Weights of a small transformer language model.
Training: a variant of SOAP for these matrices, 6128 steps.
Each number is 128 + 24 x the weight over its row's rms, rounded and kept within 0 to 255. Layers, rows and columns count from 0. Numbers have three digits each. The size before them is the row's rms in percent of the matrix's.

# down: layer 7 MLP down (transposed), 640x128, rms 0.255, rows 6-40, columns 0-127
# gate: layer 7 MLP gate, 640x128, rms 0.279, rows 7-41, columns 0-127
# up: layer 7 MLP up, 640x128, rms 0.274, rows 7-41, columns 0-127
down6 103:133108099085092097148083108173165133189129191121121163091104162129131153130169125166133123144116150116112158080166137132133129118106093141132078116135123107134124103137160103114133112095119129142142129112114115126183157164138134149116162101114083161120129101144085133082099120138094117135158138142117146097113139146140131139176139119093126126148144127137136117149109133168140136105144
gate7 103:139171137136161123177122102135099084146126096113113139136143110116156136176120153133137169092121124155085133140102115148148161112130143111129121112161096112102106142114122125078087132126145064124133096153133157142189137139094144111095132121136153121099112123135142112105119147110112084124114157144135090153148172107124176091136078126144126136145133169137161142146163126110145142174132
up7 103:100089150088144162146108082120144109133135123102130157143124125169108135141097093097131146143150126153136126155142146176123156108137115122135099104136126162079124160125131149146118099143180107104097148130133135140126094118149124114082079138168140107095148124125101102167142123086151102175097091106133123094137123152127106112087090185109110117115138155158148111143099117126171118119135
down7 099:101123157151075154110136134113146193147090118150113149112183163142119120110103121160132141143184136095133110092106139116141125146128117153153130145088134148145158124122148153100116168154125098162135124108101129135116175130136114129122125113130126113163134090111142160144116125147104125150115147125093167102109115140072088086151145171148105107122133130089159113116142123130137065140166
gate8 094:159125129129155081149106127115150144111146052154100119167135128135125128111164133125105124089147118113114109143091180132164109134095115119153094062122136121127178179120095180115131141131123125124151158105110142143169153143114109117111133114105135153161080119140149140137117124125103114098094109142161141124100145103133129139128117117138103084106127141152154138109141079128075121161112
up8 098:124125136134062130104141140119118139110130133077110126143129120118135098072117124137105103147132111115138088131105110157123082102103121120118148130126131094115088146086112131117118158125115107184082189097131122110108107091111148132171141139135139161109096109111137153114131161108173121127120151145126067083125135131180142164135129154113142133109119093137109132088135143081105121101098
down8 098:138127147107169098138178112116120121114110103092127129105114096104127065145141141089155083142156118145148096117133124102090084118103147133152117117117095143159102151133116128104148118096123145131125138104103139100101097173083139144114108165125101158113120148142146144106105159116130121076118140122142088122132092092068115171122147139115151107096168112103119092120157095118138098128137
gate9 098:144096156159142100154125114159122109128151083093102143083122134159169083134121141131129127137091156093115118137168096154107121125169142106136095125159115142104132114088148133131129149117119160084182123090146166131108136132161118114135125151153173120111096070175120130099102092150124120108137124144151104146126113104112149102105101127157127132126142164124130112152164118138062145110128
up9 098:127149134188126113129171100128152102114120126123138136109102106054094143120098152107139172165176158134107135141150147092079069112097123140128146137118142160119103134137115119124089121117120133125164174144098126119163135119136097100126128106107126111152139112154129158129123138118132101103110110134159097108136137203118122155160119131118070184104119105120117147107139116121126111136114
down9 096:080123101118123087145112131106149135151138150118145110145111115115151129111078141074101133129129139139127123151131115133133180119149149122161157113143072108117153119138124091146139141129127068139128113135116091108162175099122073154106173158129113123124140159111171132112130137133168105169128136122136087135107135138179109130176159110124137148130073136091149146163157109137126125097104
gate10 094:061112076129112114142126103137125088102122113129103110107132114139072153134152126168102113159136151107145117145104141138174119114140142158132169110128117117150160085096133158132103089153136115160112150117129115132097144105082153125124163142132126110112122117136112163148116094150113141117118091108121147139182124097150164120095129115146096132187089081099089129154126094104135146122128
up10 096:153152152153165124154126129176153159189149109146072131110129138112146157125102125145119118094107123116141120147155141096152121137138118096120121147114126152081085113082101121126146124117109166183156148118149135070096156112140141140101110152128113133132183084120138170104093146179121108148110129090133144125129113151133141116127145131105157134117099165160124111123155178141127114142132
down10 099:110095152164161144140094108145148183119154141164120140136152176154125141105144114135120095150142135119132121122091098175148085143156145120161137135119125128103140146125134147157127090102136106147123174122140116175095153099163101120116126178084154141140094129126102154158140110162109114124104098114167162177137095112148096068119113151153122112109101106111142109116118090131129143128124
gate11 101:124126136122091132122144132107086126099184110143120160116107135156160105159102105108128116096162164109120130083126114154106148140106152120130130150138159157143129123090108132150141126114114142117095121129155144109122081142154133171115166141169126140115122078096122081120158150130120160119088092161093147123116133177105168123143107183126092156147081096149156151126109136159151145131113
up11 101:126149123159126093098149147132141113145135157118121125131149160124126096102130110145097138154200148162131124128146149135120118124113091127124137074125138130082086082123128125137152130156080124127120098164090103172104145088136124129098152113165126162165078116074148150106123122146098126108155146135121119124138122168098149126147089115145101143107142103163123129113155147140118067136092
down11 100:134137151091145147111152100151167135137145168163118117154139139144095128169120116109117105101135083113211111083113127145160122126144161121133161121140177144133110131129151099122125121122119114119166151141175097143145085147144155123096142077157136148109148126117101155124100156149115146136108154146156152143090156084170137136137123136140131106125136099126136154167163113085097102122112
gate12 101:214109157151137105146095112177126120156123102144103120087140173151159125129175129142116117133131154134148127107158122152154136155110140147125088107122143160109107114089157112126139139164148157099140109099119136177130101153140117124120149106130141101126157101127116129120105118102122098099103159114100117085153143125122146126125143089109164135133128166130080127124176157142106177161159
up12 111:118150158117095134101140151119172120163124118140132125101116114176143128143128128147170145144097125139136173147111143098112143106148124131097166124153084108084130101070134133097134138095133126211087101091133130104094123122165127070099122146116122133135117122109131132097141166155114177106149129150130130107094165124132144128145113122101115096145097148132138090154123160142101102122104
down12 107:162140148166119145150135132123102111132135112127126149140140146149149120117117086145113083080139118168171156133108160096142139157117155114143136129124125164123164125093133128092111158148143134123105120115149129148111105155121132098145070104152153129096121144135140119124125087146110162134085173141113117125049124117144107110124119132145096059113128105118115087121142134073107101165170
gate13 105:148115146145147101144136106151173140177120095132137127127149097123122090154142149099159139126133116115142128083096156138191139140117149110128149169111125171146129129112148115126145113154125120081152138094093106096188130072120115135126147143125135098124113127153146074141088134138093124148129121167131086119115153131115062157154121149123123115144121152109148127147144119074100148096141
up13 100:102141143171121164064133117135106156111098170132135089132093126118124152174142131126127091130146096147142165133112115116101135158154111127125116126136163145150126101125190178118107123129169122120105141089112141139131137146136144099082109142140156090105136121133133144132094106169111088118134133125166088115107138148145151172141155094095130130101112097130055139122109140093127130114113
down13 100:157127116147139133175107124113121089110145138112147145151167127133120116156091144116115160089133140134111143127140115147145157097148176168151151170106106112127144122125058143144148115118111124149111073102132117081129131128110087175117093124149140130121129120123140091123112162124119150166133094128092115169150152145120133126135162102141110133109130167111117168112161090164101116103062
gate14 102:168080149122157107156111122141117132170121121141126131132122128180106135107157128075145126144138124089126079163148168091101118116139134161167095164120158159158145121129122137123125107123133117137107151112111103135146126132101089115152150143120142124092159142143153131148136125139136139090146132115155129174101172137148146171150120144142117155138141149109165061121163052133118094131123
up14 101:116116117111129108130157123136101133094128126095057123118128104108119146122135104134112100128151129106113088155135087100120121160085140130074151118144158138113114153091130096140127137149144130111117132122153111177141129132117133135102140185106160088143100099113170123161166149155064149080131125139153131184159168081134119143130121110099140122154151087124126110126135105154144112105106
down14 104:090130128113097123101160144146154114092110110146099135126156132102106077176135079114108130125131114164139090167094128124149119075142128124179134122123116146142121112129107133156147099122147123132101126122137066136093132155141074120111184138122166133138131125117168090092104129140112094111101137111162101116114170146176149140146144147136117170120127104140099125094127108121160092120127
gate15 098:140137143124098133079067151143124143135182129141140178132116103115113131099070117140098115105162119155137174122115113117122109146101119126140139169182136145119126117062105133099155144097138147100146104104077108127125143109135158124131130154124128130158149141130126145148119140105138146141120125166100127137127099095087153102173109066126138128103143100134131109142101184130130164124121
up15 091:123111074135114129131155144103112151154140108147123114202106143143152150138162122184095144162125134099159124129118151099149098152069109149120148118158123127151144129110136143139132122158145104120130151125151138146115119130094150147126152195109127142119112176138145166144121128100075166143118110140100132139126129132110164136087158109110149110119156184158123177116158101125109157118124
down15 091:096162137151102128148108150113119121172147136139113106097147115104134131153112158120141136131143192142121092136186120158099146112155098178134125124124158145114072101161118141155113125125164101126110112155098114110144170110126160107115139132135089099119143155144143125177117148133146103097101159117118101121142081144129129188156082143147122103118110087132127111100136160113112098150153
gate16 095:115119171116136130085102107148142081119068194147117131152176092129111137128109112107131116114124152111092114107143148121139151130140133121146165147127083120098118122121159147083118179102149119120134103124157157105159112163105137122102153144127156162098112141120175082127123141149135157165120185089115116143134137126137099137104096077118119099157119111130142100126140106120125129170127
up16 099:085175106097099134160089157124113162155156114143143119162149142141135138116104115121185093142123117158107136125161115179107147112095134120128133188119095109156113158139130091129127132118155138100089117129140135147136167161120143133081137140125173138098116135095109133100110097137143140147147110140131126116161121137082147167143129145150133123161084105145158104102096122154167083096126
down16 094:152141120095161136149097130152111127126069153127146167140096149128123116145116088119128109135164139132112157071106159160153150124113130095207122171154130141094138108102138087142105150147119125127112115119151155111103101149122116084133110113121135155103143129111128089138130145137157122156129112125114132089152150104124139093130105077133074113120168090166158113166110099151119132123145
gate17 099:113149166126086131116154080126147129127165127084171120086128114136127137137144121094117111067133102111105114114125160147119126104193141111149131134151120152102155096145149124116161164139094110113156127102116076164147160116128143136129162108151073140100139116112132107097126104162096164153116151159092143121114183137113150119103140118109112091134108081154113159128142150127132138129117
up17 103:117163115104121140125112082158139126120137095114122106133179157083118133130113121124093111152122139123141085164142113140194158112153086102127098102114109147142101168158143133085139102088134147103126117120151116124112131122111118107183101145116097133118114128174125120140162165147178128145140109080142131082145116120142137097143130103181132152110104134144124075126122100119161098145107
down17 103:155137136170113175128168093109111137139066161110146153165084106130067115079161080129159153117131140152145130130122131146106142139168095112132091111106112088153105092112133109119114122131120131088117144108096126153156162151138173153105096147109161117127130124114144139122146146146116195126107088102137149102127110133110134157110094132132132100111121145119129092101145153128125136149122
gate18 078:143149108129146109138176124122114110124125106143134143076130107172079153166111107105153148142097160123151105105159186166155132110130136114147170121148139081148122106102112146079113081148148104127094140102103147121106103143087076117130107135119110150139110193158132119150147138133114091129122112134138157128126152071106136102142122142097108112134134167131154131134114140110141124085141
up18 073:137114118107127121130102138143151091153140117078117141142139116102153102098138136138124127113160108132130118146124098116152165152152102121122120110106103170105123096143132107150128141097089183182161120126107140107110155110145140110122139083107169094087157121095097130144154088124155179107120125124078093090150109164143120132122121153184105144151099103145130097133160133139092172124144
down18 089:150092127151140129117140134109101143108136074111149119174147108119172167106141145135156122151147139167120166154112126128108130141160129164133120117115114144147148120147132165143126162132116138148113136165110105104104133126145202146089109132119182129127129122129126152109104122136122136134119166208100077108156145155152106124096126155148144160156145127095116075103132125094137168131157
gate19 100:141105146167123121159116122139159096100070144133126137131139104130130171122120122119111184156139133147091097157111138142123122145164160112136133100123121154132133158111153085150128110130167097158136131086145107106161139116129150127100115093099180126102093139138115133146123132092126123074139138119110182149139088095134153132129106165141114160163149177140156130128074154126163109161137
up19 107:104139114158121179085183113096136131147130122123080164103112128098139137094145095128135148137159127121142086098170132127135092117100154104121122148130150109125127110144125092115106076122098122155144128127128161131101123159153141094121082113138126110119116102125112124093088127121089123143081131153141095137126163133156101127127155080123127163142158108113131104174086118121169133173089
down19 104:143135113125149114141109072143107108103154124120126150136094122100186130097116092143093131127117130133153175108161112147156121195161164098089148114148075123122168136151139080111134134124112149155135136114125136107163114134082103128119082121100106114097086138107114132158139118123136141144141124116106159126100124106116137120115154134168138055172104133112136126138097132173123130137125
gate20 100:143090100141148164127135101105121127115125138146103113140127170106121113069148112113138127101105138155150144098145128138138108119107087163071090136143152155153153147109126087125138149138143125110154108123104107073129114150115083122060102141170144096135130116116152142138084155138183134115112131115145119098120124108181146126152123115188140159142100147134095116138086131156129138104130
up20 101:144158131134089138169136112149140112110175128137130099110156130106052118090157099114082111165132136084139138127135112126117109094157127136133138142121093157140129106162176088121131117136129153121099057147133123139143113132140084088130122170136134144106152121136127158124160114123140108114140129104109145132131117101123133102119125154166191104130154135144122072113080137111143108155101
down20 097:123116106101137125122136145118075131127108157183121137118135153133142117134115117142160123099133145119120126155145094123101115154186141133100119128163100138099112152119104121135067136105134133136116087076110111095075124150140083141136139123128175136146099134126139101151137157140102130176112122104119145124172154103101155085154144168123153109141128087166162109099151121142120073120164
gate21 100:147129145151160186135054167153136136107144149155135135093101127135153088143122094136117147166107151152173141136132113134147134140149087098139141162182122122108133112149120150137111145122084187142136103156159120111097172109124125146120124153112138117111111141138126119191122154137129133115112127112112153095132117125129126137112147103103152138186160169151138128152151126186131144112146
up21 098:142121180113100143131137171137142109117147079141137152158139109151101129138107127112153149113144122153090124176128122144108151132123145081157120125137094149114134109060130085120144129104111142125118095131149120123100099107128123127184137131143112113154143163095154129146116137134115143154069090151125149132070144152139160114072140141145141142094100111146138092138104085181156138138127
down21 104:121130121131099162141103113128094109140147160176138174091155120162189143133104140130091106112110135158114131163105127117098152142096122121145106120151162124140152156124134151202112186122122139122105105134117125093135086126107127156092152106143111120130160119126129146089129118130096130123091140124098157079124143150100098105125149121126147159133140153137125156108109106198174135123119
gate22 107:141113170134155137115127148133095112129119097092112129143091140136126136138125114137134131096157144099102079147175146103111119122132152163152165111095176116137149112163122137101142096103092116141111129169127116149099111107168126117127096129155088156095081114119149131141120164095122143132102171147109182099120114118110171130199133132150160123141117138093142124143129160123176135091112
up22 106:136176143088145137084105133151142148112160124098153139152119140143167106135135094123146093103114160130115114125122102118150091047123141133168144124147173122147144129098213120150140116134103139154136073107154134082121138102129181125098129143139155137133119128166132116136109129103115121134107088127155136129146130089171146113155128122125132141139089129112116111081103130096124113146142
down22 104:137117131145197118137154107130108132144128114135152121096140109116144095119127115128102123158079098148100134148179156150130095135148130147094138115105134095170077124160130117133121088090154122113117121090137184126154126143098151100117120161149140125093150096141139135171081138098129134106100099143124173115113117130141118128146089164145208121147154144145152101141114148146128116142116
gate23 095:159143101130158166113091127125126119139154127127110140102174111167149154126145165177105123132112155136125147087116140130137169141165097102140108080208121121123143162143123132128150138133125113078111166118120144120098117130147138104114107126154144147113128104105132117128135157130104103134083193127161143128135119105114119146173109127110110080064091165112128128130095122149126109107122
up23 088:122135153144137098137145126123128121113123138126146119118111152064089106149114117113116122134149116094124121160114121137142135149144176144077130114110147123147137080094118102154137110090152145137123131162153094118134118126108091115138134112069129122126101108143126150137173133112192154138130101171102047139149134127132127139089119144154133106165125052121128102115157128075122118119152
down23 089:122143176164161122135125154062089121160147155135146120077129130118164069132095127164109144131148134151051104158122151138142087159088103122114144110135157109155105105151102157089144142092138101120140130117140111115142117120137129104141117085107153136084120148157109109105145147158134106143081141130087096133089110129127142132113124131143114139110140128104115143115164127130097138123097
gate24 106:125098127137156164116109129143111119158129126164153114126098113085123137129117112141162104149149117126116081140118138128115131079139156122132151141131128133133155168174100126116166079148058132107106097097115147138078105128147129134159097135134170084081120148164111095168117121110112106118144134119104117124106123137133092101131131140170132128144138143130180110099157154130175094127179
up24 104:120118167083149106134119083098150134119165115134141133114126104092120088147139118116128115173139103068113156136157110085148105086096140109116127159126149118098160123151101141161098146162138128110135139104088092102134156156083147103128129094128102159159130101152137132116116114146124063081125126100133074138141119119151098139135131117130125133126105142152115160160141143089134163145165
down24 102:189115129130138100141155097105144128129099101051121140173159147156134100118070127144143126156141145127150167094125140117108111079117145135126195107145126112085105134121063145093130127126134146150126145125121102135146161122103118161122094108109135151149137135144160144080147162170096131096102118149152105113145109127120116137108133109121140085140116113107123139127136116093130161119111
gate25 097:098164100123110114119172123099140109149097115149154145104120122161129119118089122126109120128142121122131079129115140140130115121105172136067104095137136120147133096109170130163142110133087131111142133171105120088134123110122176178126121150156135073094098143119156073110103101127147098122123111144107085169129119111152157129101123178138097133149156153125122167144109135096128113162158
up25 098:122089109141135134091104135132129146118176122137156152139108110111150079146133095183144101080111190105128132125144141107136169106128136149104150151124111108161196150174086151114185137161120134125145136099119098097105103101129156150131130128137141126138119100150147112119136133133097099161146090137106094127186148147134132140142160153099118090113110114123128114096123163138149127116129
down25 103:111134131130131139149069114151182129119110115101155132115120172112148114098129163116146113084135131084131141119120100172124147112119124132079165101106117146133118113127106171119095151138114145146087115140097097125138112135135095133155107188129125115097085161114133139129126110133079127099042113089147118136108107144111154100113147149130111155140132079137130143089129149146131111095129
gate26 096:112092101129166108114112147122101120112173078104094170105149168132144082126154115165098162122133117147103122137153137143136088138159142144149157143140136100112152134137119150150166077095097083139138128134171162106134112154126135089102091117162151138127101098129103111088123130143165142159132116127134118116155072120112096140136103156127134128083093093114106086143135112127147119138122
up26 096:118120136091154162105137075134154165120089136144142094141113082125115146148135135104164091091115133106111107136101108112153144131120134137103128136156145138134182105106135121125173141138149153145138090114097145166092162112132126142120138122111138118095121091164120119118109082136081136095134133117108115106110117091109118086146134133115180188174133144133142174109125091172097144132144
down26 100:145120171107110095148119093125095119095121114107096101128123092100104102104147070156125136145166114163132115127176157106115105128161118159165144193176155122165110157113117120127130118105142127132099149113143142105108122125118148109090089097153138109150120087105059139155111152155130157105119129136136113121111171087107130127113138144133144119118118107139152146106120117145133136114186
gate27 109:119105135158139166099123149119104171119125117095144141175172110100142119140102114118109115151096108135107063118110102111129136135154142175126113146169098108108142148155086164149114123102116117136135098172090148119139146119092127128126122120095165128158097115085144129076114145156186106144117117139103137134093177135116173105136111097130124134130150138109186149126132145135137114097140
up27 104:121154129131147169131120153150098163108117152089145142163117146127115115126129102118126098160137146121114098160161174122098104125122170141132179128118103126110136108129142122192127082099116114205164140089122095131115123130115142099079125129118130118130127154109138117100109136154151199136175143105132164116121120151131130172136114142135119141147123103163131137153099127124158175090139
down27 103:145132110126165101099132141192193144111108150130134132116137127099077127118172124113152145121097151145178107105126122108149095138111138140168122131131129173131140109090142090114116133108171149119078161091145131150099101141107119128151142114136145143113144118101117128167165119141127133095126142085105132156110115147146166143147137122081113111140133189167104142161083112132153140115136
gate28 099:160146161152118131139105127151144162084103105137107113071137103166125142132097113138157141160169136090122140174145133134136125118127122101117188100101112190136131096161113095116131111107150180108132147108124122136144128110142134119082149105160110119081104110138130117173152120151151113140146146169147137097135103127128125086109157150162143109109162135122148143126120190110127116158107
up28 098:154120112139112115151147170104088105149087113151078129142173166136140152163105097136182128105135120148150137116105121167170110156121133122124164148106156141135105139146125155138134149113121130126114138115134125128137137096120104145170078128106164130165131142121125125083138162144134149120153117136186139130128090140152121121118085123123099181112126130070159135164121125072138166090139
down28 097:141160148105108195133082176087119118100155140130130125175125158131135110170071116085143138123085140190135110103147126174100106116108125085115114128131137139123157129123147162144139170103162098101129150136132130106145129104101125127159119144124124120159092143116123136094125216129142122144160105105142134139134141134140135155124114120126157124109162087140101130133152139119126130104138
gate29 094:107141119134108121162099153069094169101104124168092113138169159135153110109171121134081105124081130132141149125099152147143086100092129120123095130128119121128116186143185144133093132132099118077133129141121123110127109093149135145102106117117135098084142138063107143117124150085131126121103107138152101114120131133133128126104144093122089110113091102105141126145155088134129154137137
up29 095:120136109130141154115133172117114157161135103140110136115116130129105139073116105177157108131134172114096124141139124127124111147119162094119152121104133164160103152122168136171138160120133172110160161151141119138143109115170166105118149103106159164124143089107091105152091163138143160131109102131122113142143084130084143139055090118090162125136093154158120119122124102139134101138130
down29 099:131077134132095081148153137094135027106114111095143118113096126131158177122104120109117154094135111117109120134131116114135158140114109121121109099128124105111165141099089145136172115149132110085090143109117129153140129113099137115128099155120116127159100109154135132134128173186122146168114167115141137101165136113147094152148083109143107143158145115142134115121157152111122154110117
gate30 097:109118143134083123130077155147096109149134096166133143056090148133133125112157143121122110134131123140079102106123127127110135089088160117115114142151140109144127149147138147090116141122103157129156117117131083095125179167191130057128112183100129112142123142136137082138121132152113142118117118162116132113106160149123070162148146164141136123129131135111133141111126096135107138119107
up30 098:178130105139151175119096173138174142131126115124155139112142128105124092094153129159135096079121075114114117152125154127123141151121117122137108104093111122164181079084135073137093149138088138098137089129136149149099143155116113135122132094130129146100118117125125139087153152168107157127134151163111093132131086094078140136130106128128140114135143102137110088126110119143134166130155
down30 100:126121143099126154125105132172123116114101131152157172145162146108143142124120133148096115129170112110135103131106100127094157110107136114129102102096108092137133112125168176149109146105170122145102107196093137143143153164133148128121072137150142091110124115116161144081130141127111118155113080126121071078114100128133164166088167139128139131141103097121142146126137111125145104149094
gate31 099:125131147137127124118125102107067150120119120117139146146139126114112158127146129122104082132189113125140134097111148143126143122125081126120081152137082115134139126097138088117121120164112144095155090111121166150118118031110133132133126139135080122111095117176157100138104143081099156095092162123115116138139145105144125105120146166117115144152159116116116133158120075122141109140154
up31 099:085153149132140087137134117144108134154131166124125161161114119162116132074116134157112126107130139130099182175107173130097138094127131114110075125126154145085097142131107092144107118121106143141143105091172125146163126131117111163143122153124111127103116137154177109147122153118110143089153162115147097100125139162141132115136137126192150119151110099134144085086140116106170107129159
down31 098:104146099141161121166136106132140175133106134152124127159161121129131129108146089135093128146164107125139123138132110125141153146097154136090149122082155152120134116117166177119138129072168111148153110141087139112136156176121090088120120131174133134148137136124098148085178136146104160121135150099123125166134135094063111099135143126128148096104153123140132140142162176122111140101092
gate32 103:143129096113158143108118074178152140120131147121132146176160102160123163109102130145113136141127142141117105132127132149143092164097131160109135086174169132152167127123114170116140152114080082084114180112097138124106125078121133140132151116102135136167114108113151111121138125091146139097110162141086166150092112118134150137117115105072115119133110144150146125111112088142118111101124
up32 099:117159138127153133119104106109156142123140154139087083119167130106140143116148169128149127110147073144128131145104103129109126130105148098125095148115130125114143129102138131104108116098146178150151109167077122172114120160095117116141146143110189111132132114107150185081126119125114100136153111149151126131143122155103115138149124132118205077109102135107161139117092155150147101140173
down32 099:176114122113120130133122114122091135119129178123156136145111138148140147117105133124085153112152128128187130164123098108086100097131171141138140090087137114122112139109131156102116125113092166099133144137158180140111095133117173118163114159147087084154158132115126060142106140110125113120137127132108091141148141112113115140112099139105106130120099106149144138166123083146076086122106
gate33 102:156099118139163138094101132124151099124096132132184128109146161162176123176105144155104114162150180150144124122113105139135115140110127160101105104129112129094096128112189120151127130167134150105083089133142109162140143132127152089114133111134116149154111151090120165160110129143112109105117164150101105127134137092131159146139102123104120112145145172087104105110182127165124122137143
up33 102:130128154116146085137119138117149125117153129138117112100138140170177141127124141121090117077141117157101158109108147140072123165116144111128128084115116095086114094136105134138098149130158114142110137131135103128127116165101111118121134119132118139120130088098126126149147109117162134106111141124115099099102151092158151108134100105165172170102080076069194103119112142113130099160144
down33 104:148124115158142141123080141143123116158138116077131130189124132131170122109103135135098106086076147155118075121138113168143115151120134143154150142146118096126100112106111127150132125133144117115126138165126126123107163129122086105100087172145149096147134168190126153110122173152152120098107120085090115113165128133163105124136135147125134139133138137132148190147140181126117135162139
gate34 099:136109150108174114149121179149180136146110131120113112148090120128129094123105129162140148138164106100150167094115142130105079118123102092145065131133147131150120139127098143111110142145116124109058120112138157161142115140151147177135089134153168125139133165113087113177128169128178134127096129157108113090088150139122126154109122125130139127105142132129146099101160137149112138142106
up34 098:124160136108155149113102131105165158089106141123154167139131136105071130121091176133133125127144115110086077104108155138147124148170146122122153089126163115145115162131158160165117124156129145123152112137162081120071130133163182124134091107170124156126092139121116118097112142163147155152128102095141108097121144136137107063120142130133120118115147149101160125139143130129135134164123
down34 099:144130129163178140125113113112137108137177128136097162150091127118120152113121124141100109130128112148160099115123126146175132100111119115108138091160108121149155102108123144097135145129151106170104129112132127106050097162122155120128138148127135097116085175140166099193114134159124120113146159123103111162127179104132171130149168124141106159127139154142128128112104129158165175145141
gate35 110:151104120163097112137181160151107144132153139115132165140118135132122084104141112105110111105142110104136129140106154123107102139140083150133112153154132132108134130144135127137120113138124143088141147144108091091102109103115114200179151077125126150167102149167152086122140080181100129141135135136161156138061110160145113140132136133136096107108131079128119077117130140132133139143126
up35 103:135150129102106116123093145166144170083139165162181139146108106159119168133164123176094128102193135095109166128128112083145153094136128200133114100158131115103155129139139123107090138153103130135097154159128126119154138145110156145130135099141126134145094125109097113132151113118104135105156144089180112157124118093126121128121127102131100093130141095117146113102136148110109148138123
down35 103:104131151141132146097123108056134092124142152176110089165117109144171139111123111126104127139136125091132127134152167098105099116114139162115121152101091130077116107145173141138157100127121174189099133139149111128132135149111104131127095167140138143147128090073143093102132128146141113159135151152133132120076104102107103074089151112134119126142133129136109152098118167133139123117123
gate36 104:151120135149169104152138078090100104125108136144122102177153140145119089157144144144102136170137102157155126133151156151155090154145131135111151113125126123114158138107139128135108097126071144106120142143126134119118089136143146177137092165182130088112160148123098108133091145145074092124124103144143082125153123144136081118087096121135131148105110141175102117129097132155104138137139
up36 102:137114128180174146119108111147102149159148078135126125117105131153154113186092113124139111113104097154123161101123121128134098138132133118156097091128140107151128149141108123118105124093071142144088150098114114100103117148131146125110132139099114079170109134145157113128111135122112099087123108136136116102116112100083073106129135109111099109107104121190108152135130153092080120163149
down36 099:185142099114087147146115101166135133137088129132145105141112163101142124129098139116110119160113143127094161094119114103118102127130121101144121110064137140104117141130111142155160146097098119185177148142113139126107155142132158154132170180093089112116123134141130125149159130141115160089137121128140136171108115112120161144155101121095126128102163110128104100159191106113111131167135
gate37 095:163188132110107119149110133104085147127153122157067152144123109130125133113142149185164153135126100108142122116154083195128106151116125101116148110114131134138139148164109125168117117176125097127167121157102157131143127157107164152121161111110124086133095151132148143130116135150091074151122141129133114091155117163093158147120127130095152103121128146121104138134107170157115153108129
up37 100:160126101131127123104149146156131104110146119150118130136139091115139133140170072190078143145160116136172152148114133104127155146129108142097156146153155143133121072116132129141124130146137083128158131137130148116097087133123169175145145129145098104154140133119118118145142135122116115111135135104111142109114126096122107146110099091172124098101144161095090109113133077143210140112098
down37 104:122123093070111160144155105114125131126155157130141099129086124133128164110113135087131131120117126114083115115129090127154113099165102142109147105138118161123144143132104118115173087119105146106116108113158129148173125115136173155130154140157162154149122134133134102143085124146127184168063146173091105108132186167116118129115136117145106131146103131130149142170150112098128111090126
gate38 097:119121094148142085144142130195104130100091163107126070113113133123125144102127115102103163138121113152138125163141115137140143075102115135159122112143159126091130117168109092146130113146127169159144123143144148137128119138096101117115129096105154103136100118115127161107108152161124131112109119148082092069132176112164108125110112105113143140151129132108187123102112110158087117171146
up38 101:164093106136142101108123147169127137150145149110128129126154127172169187148106108116147113092108101130123164139054114123152151086151130132117085096100140141085127147089111146107140116140174134133129147120109124129157127104096125146154161113117156086097141089159084172140149119136117113147120095152100129114148145140096112111154122133140145084125156135108103135118165150147087142142133
down38 102:099144165096115158136178124149106165162148095106122110105111149093156151136130113095111098156100093104095098128104128158131119106118137137155101098130126126122112165109126117123151150157087163118142150126142164173151076132119099132111147149140116109097144147138160121147133152127140130140138132085143106100153167121138128101126115080172093115139091128123108122098151074149117070147138
gate39 101:147136187162127130131138132122118112150118093111144063097141159150171104113067121163144147093102149160099105100148124132108104120160164128091141116158147117104125119107158155158149123120099113119131138112124138148131110096136127115117125134126124155163132150108080119170093146120078109143131136094086120081117116123142134116101059126131125122109140111148130134089117109168155118090113
up39 099:123136135122111087100101154138159163114132112148119085114102141151144146114130140154143179088127183155140119115121115150136100089116066135089138137103114135126111143142107125146140131156172152088118092075103148117117146089112147097137174133115102134108148151135092166162107159115117074111111120124122135076134104133108127136142107094147122122080164136142108094132150154136135113134104
down39 102:125152106111151147153137072149097133095098081128159141120167152089091099133108142126135136135089105139148175149166109107110147160157115115162151149100102145124128137131120120144123129142187147130127137102169153115157121142097112154136141171139165108145090137116151101123171129096118157157127127133133133157145137115139138097124118129157121066108084117137152142111123150131135179173098
gate40 093:166143161133146145059112138173117177098158112133103107133115162170180154147075100118107118107156144112095113146114130132103100119146105141114109143100152119167147119142127121136166130119138124090125129128109130108119096136088135135079113135142105097120147087128118107125153111102136196134133107148109132087147108109136111106151119138099133144174107080122107092122126127141156099107127
up40 102:100128122117126133117160106089142093100120123103125118134141108125128085100136147146120138188126147125141137138113147153131117145129155128137179099058132133128114127143125126118093134101132124161111161165198113137139148153114135122116200087146136141160118111139147170109175144108116120126134142090140092144136098090149134195148136127167140147158136112120151146147137145118115115155178
down40 097:116152112159133148115116133100114119149137106155129139080145113142128135117154108091156115139159111165138129118146169107149128163159149132134173112174130104094182147134114105118128093093150128107068141137108131129155175113136122151123082091164115158129123125114135138122139176114112178110137156090134147138082130137142135175104125124138145095123149088130131059160116145134158148133124
gate41 098:136141067129114120141100094089132092113124133103094102161137093072089118090097163120144119127119158159151094114156104148165140123142143091099176109093148161143143172112180156141113174122123125132130126175123138131132148127106134137127159106138133093127113136146110138146068145117149116122123161128110123124143137132091152130126164118119150100104160127089097156123091124115134125086119
up41 093:120187080119094124096095113100151091131117129165132142133141140154120101122126166151098155177104134129130169096116130113132119140123147101137139094190135136168116145154165101163121104074119136125133123156160121140106138118147136146096110092155183104122086148114109074111111128100144141125134140133130124115129095096103113115073172119105143147106115126115123131129090125148149123104100